Weights of a small transformer language model.
Size: 13 layers, 3 heads of 32, vocabulary 2048.
Training: a variant of SOAP for these matrices, 138M tokens.
Each number is 128 + 32 x the weight over the matrix's rms, rounded and kept within 0 to 255. Layers, rows and columns count from 0. Numbers have three digits each.

# layer 8 MLP down (transposed), 384x96, rms 0.215, rows 54-87, columns 0-95
125156115128200153140143129144041155149152130105164159073132099130152146158075143073135171165140148091073068105136134130124142187174148148113131086084097160118153165200106139138128138090110129129117132120093153118127149160143134117111106086117108133131101140153146130122099147118175074102
098150133131080169074134133119140117099149140107162069107144143170197112111141158118143186148129064134123093130110132107121156102088132097149122169146203142164037154145169097133180127111112179160104144145127122205156127096130111149137185123164150117156139185180130133150130095140147116147
104125163135130089110105093141177167080147112178085154095106113193149137123134114151116139120195054082157109144170172147155123127115127126132140069120151151152166125123143103091091101115146102117111103155121081174114164168164105064117130198168164093101116114125126128175146107112095114140
126110122147153078116148143132092139187120064103127145104131158175115169122151157123099106123117143117153095116153129139080126106143087164105164128135149127166101151146139110146157104156049083174175130132121182150158135129072134148123134080161110121126087123079091129171136140128102089136
117061125138121125093156135160119155193090142132199171123102140187140022060127116170144098124109151141173180097104134131119105143124189103139149137145132157071163095121139130202169075090171147110115182140135186120155136164141102144131128135118113125071102081084095115118147101117121098186
109132090144113090072150185156192068131165081172140173067112197152119148162093139112110198146127142124134175190102101169105176127135115112134079096229108095148138096091111120154072102166157136119148140123118135143119080164124169116147123149162126101151145114096142165149101123162157111063
136160087121115154144131091115140117117116105097124100155120105140098081185190085181182168134182164236170193149087146142148092092072115094120115186171158112168100132097076181071119156122228110126107124104121102162122117155138146093170109148119070069122147118132100110083160048133141161105
132114144121123116155010132188134103149152126128125089112148115160167108127111147173173086122139145102116152136133148141105077116141189134152151105063130089096073117098141087165131150123155093186134102127138178160119118160124114115115128182087109163132162159173110150086143052074167120166
156187110114089148115146132123103062138111076148159113098095088147121117101158166121144140051100115125064069061123081162084147130141131190112127147163107137107166165129098087173109130152116097112087144150111180105159107145135155142152117124128085118114156112149126156143179117133085021078
176119163098101180136126124086071159032070162091121096034144091085101180173088113153135116190074145158166114180031127140107125112113160202131111173135114120162169097119141119171110070123103081119192131151134140144098126142153137117139098109115097167171126120084142126181133190085128191149
169115071135116201152058120127130144119081150127141108063086106161100095136141104116095093106095108149137074123126160121126127137126139090104104127111147128072172135116206085202168177155059138144133091146138144135114086155166102084106164110118100089130144115133139091158110122139088132099
134102165124154095098158112124075136159102151098075112106067044113167072138111077121137190102112196143123104137093142085213087149160111132112156150057100106145129140185118117174118143110108130090163155053113175166117126073148126135105056153103120138088078205068100131135106092112115143143
121137106142094088166178094128096153136163104125174128145079150136125162105232148099130082134119146187183155137144144097123162083162190069056122173142146163117176164112109159036141190118108085129120111164160136216125150142135128103111100075145076131187144082132117101184141064157131168114
119162107142135121163075137140137108128130106112131139144139120103152141162108099124109140088151131146126168133116117128167164095143130141179152097089146120153086120095110148121137137170103122242132117178110133087141131117094140160106189087115137121101149119150131159149080108166104141137
051120100101081101086102055139148070135086123096161143123128144132115084062145049141105093108146110148126112224156109124136131101096134139168113145107129139156108143179164119155095121126091145159165110177089137110103178142125114116152134091105118158130128130076104109101119108144120185135
130096122147159074138124083137119161074139141149140173109150107127101129130148089079148166113139105175060128071101093111136162124118110111133106135143141089079109116133141172164109122113136130128179103126112112189115116094120130080133120119133091134125090130075158145106146110117151081094
172167130133132108145151123109156094087139148166089106075101153071137127078150066098103099169148099102124132082124101167106125137140119115161124141135173118116020123138140159145070172079115078132159148058144114145160141109131124145137110061151097074075181138088072111152179140144074203132
151101129117140127140106092146091147165113120137189116133156102177138082145145195103099055127132141122220117172071073112099101153137121090149167089083159081207105086098150163138108167127108090090130118089145104075093149093156126118108098132119111202121140183133155160153078043153131218155
125156180132132163085142162122089197163107151184085090115096111059102053107117083095127164155120152125124121116063168190152111096133152108051138090133141119151166157113057146071144111101130109121117098113140148150125098197146117076101118121084132148133119141105121150189137129165114132162
157119152118124114121146151121153101118027111109133083147072081084092156095230098154139088177158153129159183149060111057150109089160194144128119213082171168153113163070159051087138079151084140143114144173089153117135109174126125067143166145113104073200151129156098082115157084130153080073
154130136128195118100123131140107122127127144096218136156135116123119164151149161104114189144155101124137104178107102154116115197075095092161127095101134129187137135092117181153140226122106069085092130108059119110153116151126085153109057142156102061123202128098119110144152103157109175064
173157114131116080141118090042115174141099137137130117119119099147127121105090125070133129097130124172103167119109124178147183158168098079092108114160157115132115097089109125163143139211086119177158139174163159127149129120097142152150137141129136132150092049193098089175139138152122052070
150160156117135110122126113083165091139131073152155114153210189080119138168133162151153155121092157137125074108106137104095163186129089046151090143122091152186169104126112105125100133169189114134152123117101173155153120148129134144112105131120127122121127122108075054097117145182120106145
136124119137102163119103099118145149115135095153158147127205153185159161176047138104134134133159093076159167098116158146120089182028128138147072107129126111093105163108143131088093157133146142157123122115163110108139171160128078139130115129127137068151109136155189115147130063092154104111
165189104146148209090096141105131150207112124121097161120160135126140118117166097149100125067122154183127137114092159079068138106173165081139164088168157131148089128148121131160099145107150194125096126125159107089105145097095127115147125109115075110157188083125140172103112133213110129154
151143169161059092115127144109141101149121135112134177112119107085108167093083151187105175084144059089138092097103139126120132113121142190135085126172114100063165128160115113158144148151148101096084070139089148072162163145145161139071134190152129099136132116110191160076146195148134156108
046139091195154166119077105127106027122100108104191146039166092091089157106105133121182181148115111075156177113105127104155204099132120081128104099082080136165112114122172200086174189014193101168090164141087215159093122120100135122085128073124091174201166091150152122147103135115075155169
170138129093220143130127114111148158123126158161153114115101190108130186155150140133115087203129159116133155122108093058193147123120127102088147154154144156103097150169121148232095169156103149129171056104059157175140112129049114100122139173150089156101171159080111109144098086133214131159
095080134156162176089093119107139189154098177126085131159077109117122149118114088166118115185159203111104118114154132124153108082165113123143217116139170142112118141169094108152126152164106145134132122168153123154177140122105175080153119123127130111122077129110084132122099112134096086167
057092148129165145188096139169134115128116122079128129072068129133141140141075123109105124082116096149175130151191042097124151154164092100197177191125123160050058138078154141215170129162152086099173163068118139151154123090103127102153171168154134153186109144103118128075129130158097126102
171152079105197129104154102174117135138154164119117161172127094194141178145143170104112124127158141081137115149137161126121087151142082166149114122133111224101072079088100137148159069086116120109163150131149140130141153148167198079123178137147126130173145124096177114134166123168122138145
137176123131065120095131187142146127118113116149163110161052173124120100131113117105161106116121155095151067126144134052098106148104135145140123162091204086153106179082091141118163130148114095186177123060106133065098146073159150118103131151133112125167177136126179111127136127183173075090
192121112147138129120128100146157127106146142155090118104118118129117111071115112126116107157152135097122085136142118118108084169104122119140119159142141162091173149125068106135123086145103127084053100091106128133117107160092126112137111136136134102099135158114140149080126168140127095142
109111152172185094111146139148133149140106127112127128189154188088145183153120190133143114084088079085073105110169117133125137141161072105112182111135105110149068134054101172118086129156059175089148130172133133151153174115122106144060146164065127112139096183120118112148065159139138137159
# layer 8 MLP up, 384x96, rms 0.197, rows 55-88, columns 0-95
135124137112132138120058110102115132106140117160133190114124147084112098089100115120163131159098169148146141147143165068087149106200154191107108090142101128085169142154041212156148126131129134095146156097144107116159167135138146122094107145140133134105127110163139128145119158121102125131
067140197092149174105125171225068092193094150135133113148143087112079101150126105143141185118032116164174200107092097134123091095167112116168142112155119143155159165084162135129114145143145118132103161116133101135136211093104077177151098162093130139131173084134161111092132189152119151165
102109149115107132113046120168131062157197120107118152126156149155140130193121127118114155169096129111116160129118174173163174129116140138169109097148153140172113134143085147115126096141140200064143109120113104124098101120095161177132125154148158147126111077129109117137128120144129066161
100123191115174116131143127094124097112146135149094113067157115064092145184097100080120196067104068093150131130093119096202104119134084068134133121113117098191146109084145111061195145142145113090152139106140125102126151119125085054106088145091224140132136115121099141132127155131168109142
116126170136133130133165158066173124156123137074102172177117170106154086145123138100131107056143115160149133092204085127113118113138122046156120114121090153112144115097121150153152085128113080130104129077136185135118127140172122162153084099162121123163146193124111107162132141114133062137
170123118075122162163187182139164153117159091098134098089117125119105109150136125172156068111084165135114105159198161173092128141129142155137080090098037170147123144138170190167072143132171094128108106096115123051068131071113137137163121181113122068097129171143128148101143170189114137120
156136079117130133145157137119113120183136147066128131193113173089044133134082124127095152122107154102102086153124155170157169113122107152136122131193101107107210164172091141132116125116132168112172164139124091125081121158087152138084099119149088147115115086137117064119145125171103071129
128189161131083173151099094166117122174090095161143184094114071147133182129153144104164085075152173116072132119172163152162141102193168166097177177162115119124116139092107165123140110183136138162074161184111130135125111086124125125115050114150115093174085191209070141151099149088138201161
164088156122103166152152128062163157151178118122136111210127218106136134044118202121102124111170127123142184117153187138152151154122109134172059185171119152153180164114185167077170168108056076168150157114144171119162129134121177184129188127088106115117167131132118113129115127112120076112
143099112128077148196094154093130127089152115141144162092101141083095120165146193099069104162144173187090113109235120148135078172117171102058122140126153110133185088146162150165146126087094154148082087087136134176122159123122109093144175151118142105074160100089163118157077100073135122113
153141145132076173147127172073172091148136090133131135158159155152109114095200159075125154149096118138071118101047115192174134143064106114073129139134123086157208152141142133137166101158148114135135184129134106186104125128188178122162203135125133168091153207115125147114163142148125135097
178154127062154131133129121178137148097123160161130132143110170030152129146164115158123151116121211131120040160109099126102075106100105144098202191195061107139139158199176126130167146126130123185151097103147087115179136109129105134124145156188124137130095150116133106113115193151140138095
095085104123116159128132153136068156175130185181129150141131128171145128165095106148135108134141173172137142114116112161167161186145137178112131136141051149135169154135099134091174134162105137096125136104166078177144137134126135088144139131159111126176089117099160187055130136136137111118
138168140139131121132104171114130085102210121181105142168123130136166138117124172079102078163141111127131146157134115109149153116136068140148126124158069110094163121048104124127150112121112129180132128114181146131167160114167132153146082161122194138126156141123149155141132085107181128197
162137140195153126139112125163107181175167142154108100147178113084127068071148208149128169093159145163126141116117099134143131121156120131162124179168126139127141109173138139119105094141139184102204178152113126109129164124142138131146103166115144108137101104086191168115120105170102132128
106133079117067189109137128085155165134141081102115131160153121167126110138102136096141094087118120146119145196197167155119115107063197081086151136165111119122128048117139163137162130180142144135129082119110067111170119111154142093121125154063173107181177155113118140164115213070140114130
145159104108097080147129099129192107142117130176144106086098110076114161147151081175145220103164147213136109161168099124129115167117100180112138131113131094168150128122124157116098069145130137142139104113116138152167138115168186150083129154155115143086098210151159090132131169180165133068
112161176118113128091124105131127108083119147129132137162140179156128139183102151129178124114114171073156096115180134126110091128090126111158148145151044116134097104150101133110123127098107062112121091061126113067099114118129197069075124099111112062117075132168159105115105146184166113139
149164137086091161073119161071083079113098180156195121112125136068128140170185142127158148093151110150123134103085182125141140170133161142153136124133142152168178089143100086141139128052100105115178135099174104103158095164116184114134073199132159086114221161189145105130148120166196151170
079143136110121131152167191115206110124171117093103087178136138172074145117150161090141123151063107140050146133116150135149176122183151146151182135136115060150117108128153087090121126129129119092178106112123082115103116145149209085103080136075120144170161132111137147154109111144132144129
075123165169123056146140139140089122130074178195096077135090140135157177112158153125127161096083108086123142198110139143088096123160103126165164144081139093132122117095144113173075120149111108064112123179146134092088120132089114118140138175145144197194130127072194135134160141177168125160
134164093083115140147133151121117158105143178131156149088181096043109129132166091177145146125094131173138134108175135152215111144116079122185102103162180130163168112181094043159138089154140136161154099079150163153076138185112160198090109147140090122190160150107182134112152107127089112141
083084117124103179188098134145094080101105091045094114117122080094150094131116089144111137124138159120163175148140088169124102152161163113135156079121119120120176076174116129159132069097157096164083128163113137137105118142105169100119102124099085120097134090130190063135102147115142115076
106096183102103081087173136127148100141184170116042133127119128150173155096124115075157171102131162171141177156143150135112160106158151152095120159124130140120104178105191064119159097103111120091159144143119090100114045083133185130119015108130142132089157120177173186115138190143136163124
164064120110105127128106167074078113102108136048102120149091161142143096120074114117182202144138112162159147193093131091153175186061123126125173066103120164144116118153133138105082116108173108169187124130136117092132112109108155113115170137120139153107162175090156130097165137048160071122
165138149091157132129113149133142087055122130118155150127146094108107147171115166105117139133110154084128158197118146121144137123176168128112142088177086141135084140129096124122108080129134094129107206153134175091017152097114074079134131096131099153123095100167083114110159118102102121092
044184124125121084084094114130128139143106075096154178179115116126118071182081120135102178104118126121100139152169163068194110101109160128161109107144112102106135140145087113068182089121097129092095187106106149143084072157146148144081171122141139178123158065189149120145172123097075088156
138140118087149162133160173154142154113124165124131134134183092130156080114138151140121110170041146157147166093096106182088154130138157159117086192097144135129148158104154102144099097123123117096133165115100115098106125124103081155188161114105109056164146111081208154097178135173138093119
165080122125155118113091170133095172128112146082096128162126116131150074138132071125130217133135094136145098151143114138114143090119181121129131127149139072160092158088064107065161122131122109193042158120182091147140055126108125146112141107107208159173107141162163062106159123129154083114
165168127142119150136145107139165146158118168142161193159075162068160149108132147139162120069170109147077150209124181134136118127118131157114108133143141066148119160100158191119092066108174170168149135085108092109116103104073126126144135110142116140146127101112145158108117137131184096108
117163156100133098083135138120135156093085128094165067146100107105106098156076065117143205117135133136099159076192159095145102132142111157119083154153118132125139111120139109129100138194216104105138080109098130112084183159091107145096118116114136142124096131152156121111131164125084136131
104113154109102116145099098148158186098124139126151117166104205158104095140109167118108141091124145151123169137173113182186172100185136111112123098111162180114156109128166194153140118113095106130108149135151179150172160122133128088194137098180127160166153113139118143181228091172174169098
120139140109075163077086106101128089108130116197093096176109155161177118116129105093115157157114163116166169179157071136123113149180124134132136120112135135153086117127166149122119105141122116084110099111122131162090091085095184140138129152130131092165139068103141141160117110156094168086
188136075136054088145177101136143140102117171089138074122138082122069117131098073110122094132143098182191136135126131139144108128170104133111082108120141161117089122118178153172118063095140128124122203090089086130135138077127103144136061104082130079131119101103107117128114139084112158139